Each number is 128 + 32 x the weight over its row's rms, rounded and kept within 0 to 255. Layers, rows and columns count from 0. Numbers have three digits each. The size before them is the row's rms in percent of the matrix's.

# layer 7 MLP up, 896x224, rms 0.104, rows 323-328, columns 0-223
103:113164110096105183121146137161140123101157136083119145105091154142129114101168171127084181185154149151094135108137133119092187094100149155130129081165164144104127118114111195111094072076147083121103148142140204162118081138146123131042117174165130062093172169151133125081068143124117089170095139120156167117077178118141110125139140160125099100140103160150159116121202132110126113102089113125134077076119117129090149107159120090082162089162154066100132188180124041103116151118146165145136153144154126122153113081138106181149158136136138085160168161085146177143148173117105146139138089100122118068111094198135163138141151169152122142237122097113154151100136083093140194152167
090:135140102099110135130064044099170138132152106154140190108150141091180154104110129137160125089083161145131118175124135115091089151137117156050127135094163149117115127151147138123076137169079146115199143086122123084162117147183116111182116146111096066176170119121122105156116116135136095111105142148132207070026190067119103132188161133086107113119178160131145033161102101169063092114120130126117156121160114135125127194081135134057102118144121126118172161153135146116138082118115139153143102155140106126064146156134095171096134126183145131137115117123151164176097097129102152164132111153115140144113135118147147141212175125119144056106178107169136100106099106167141167200146
104:105114069155106143187134118135122111159160159164183130098154181137135136126127066112139163143164154116127085140087139136146064102168128148167162146146169185108137099137053105156167108105099151137193174123116147077143118079137142059147170130146104122102196084099085148162129088078094126165126103137100118050103104138115130161117112139089138225167144055166075192121073131151101139175118160180178167132125130070132177159082088116138159112134142074130130127125134068064120114125077123150177148145155142108097096143129167183134120115118096122111153134119089116116133217134161119117140145154109180138101112137129133111166175163167147183148162165090112154181179126164114119133132
111:144100128169183132117118117162106147094094153179124115196119094109073101099070074067102137136136096122107084129148170133079106144150122076118143146112137140136141132108091195098171098133106155121088086110133087056182112194131108106106168100072085108100136131109207128151125168110124099139127216132129123113167157100134131087156128145147105096113121145117103126183154137080093183148050157123125108137055119140119108165110068107156133103051097107176174191071136136113141134106136189058148141081160073114143100148168095132114156141106098117057140137124181142049139096170084172138112108194117131121125139134067143081119107141113099097134127128139113174120135124124112092119135
105:138159138070098104146163114124123129161071142141091084146135087158123148139143133123148147120169186148162120118131193142145184057158101094116179139126207167132139197155170169103157099180123079138105123084129106178054096148120133113106122111106128153143115145156106050125096098140113125196100116153145122106120109135151077101142095128078126173162157154157170209156072151103100105145146126103130176108133120160164097080179096128090142120118114177097108086103160063140147111164112150111114096146134096107123078129144197112136121135070114113087174113133096123100127127097105129153166175119139154113161187104103121116144029120095136177106113121083167113107147171030112182138166
105:135171117166127141121077105129094152098153116151090179093082146139102162085076101097142132142147174111174077110155108146042153166113048133146106127169117120164134163158127136077065199146090089060106079086076134128173166150145111127094112117087070192119159073107120157144144080109178122118098206157140107162116133086142169176163115109069131112169167112146143179147094140116154102129169198150117094157129107092095139095147134136151206118109140106086143099082165158166129123189144125098133171131130166143161119147152132079186146128071166126115165154151164109131099100138180085089097169082102140120083108127074111110111134094131102149152118084146077120144142120138086137106107
# layer 7 MLP down (transposed), 896x224, rms 0.104, rows 323-328, columns 0-223
103:163148159112134105105096142143153088090108096076100127156147112100096109173106103075099082088157127175086123166188120197113098193136094109147098153112162145139164127121115130133159145130147189136102113124071032141125211110135135153146118159132145141100122117146163098163182161107151165081113135132142150149167097114170185166123149087075086072081102148159166138151115166089137167113179181135097172124117167118139100141067103124111132142099095160142134037143163127124083123141113145149097177114088207149054136095053154153147153101134151136088143127138117099175125146106112127099120156134155105066162133091155167143106114092109109062073134147168113042111099116143118135096093
096:092098113143116118167172074201107116083119127151110147139081150134173106131162112133110127070143108118141141088104114108168127135114125136159127180118108155110144136198105096117064168108110128126192128126097105104139136137176104137134151132100126112112186124118200109177132114150155176125062134112116092123137098051105082222121185098068087094074115143209137172111149128190057140142142158147126112076112145105111096132143147126138139083113126160167142074090131151123096125164104150085076111097100080162154064123121121095139129088106121118084121143109118122100148114183115150073130154148135150187208115076106141135147117093169198109121130152130141174135205178082095108065113
097:167119137128101202098123116158143101111170094054059095114087135098143110136113134146114114103107146154110141116135135079122144135086083095054126108127129109159122155178140171109076191102137149138106094096142087167135104141103124136152123215155155165110062131131152103133086123146151113119100141139172162137099136125122101139190141129154155052136125132124186067056137103075118111123162146154161108114121127158171122073186131152125072162156044121146149090092133161221156161164147095118072094156155098110183129131162068116093107131076104124120117096110113093074112117130071193113159162144177124139171134130115081167108115080104134129058168114124193110117129122140100076099134
111:146141155066099164167123149122130084108182103139092112039118100100164178129185095123136083126119141144104187135128115149092094148149143110107078108046100113095136162141124119191144153121107102106149151125133143157143146139108122151120135153146099128107126150135078138142138118165140185224075127157085137099066126135069167157163105121137132193159129180134146125138089143150148131123229146078066155135139106096081127086120170128113137147180108127114081064075074093179126063128136089193083120121167068135072168149083143133086109100129190145147153197181083107203099106120117116139135118131123131104154120091111147114141163108115183164133130099118098121107146129143128154161094
096:154112176111152107114095092101126144069166106152217139137127169125090120100107198136152143119127061092064136156141094093141109096028142199128094123109079131134141115152089143126133098119125143156171146123148151075190165107122182109174127164117131094118141072067139176190180161133125153149125142070128100175154080141141139116138157117201135134129104113123122150161133072140099098091153146145114066168134082105089147109170189119142152159100137081151105208160122132116134114129099080091165101115128178135184140116093116130171169072186097172161113130105090147136139128158150124155099090105093112141097089136142123156178180146144144124083107091111089192162149124151081109090114
107:089147092120075065118131188152172118129109127111154146136165112127159064157071139181082110127140065167168122097108116111183125111090166151092121110089166151123111124133089123181181109080129170108117188148178135125151140130109149083082178084100143127091136109106165108133095125171150170101196085134136180099116135090127170131113099115127070098129121132178069144123156099158156094175143158097134075107101053143191134091129131104152120150208091130155110079209126092121142120100150152149126103125094086115087114102150128114074119103141111105106131130152168179143154085104101093174170088204153157090075125070154182112114118153102199124111160159102088129143133132141099167159148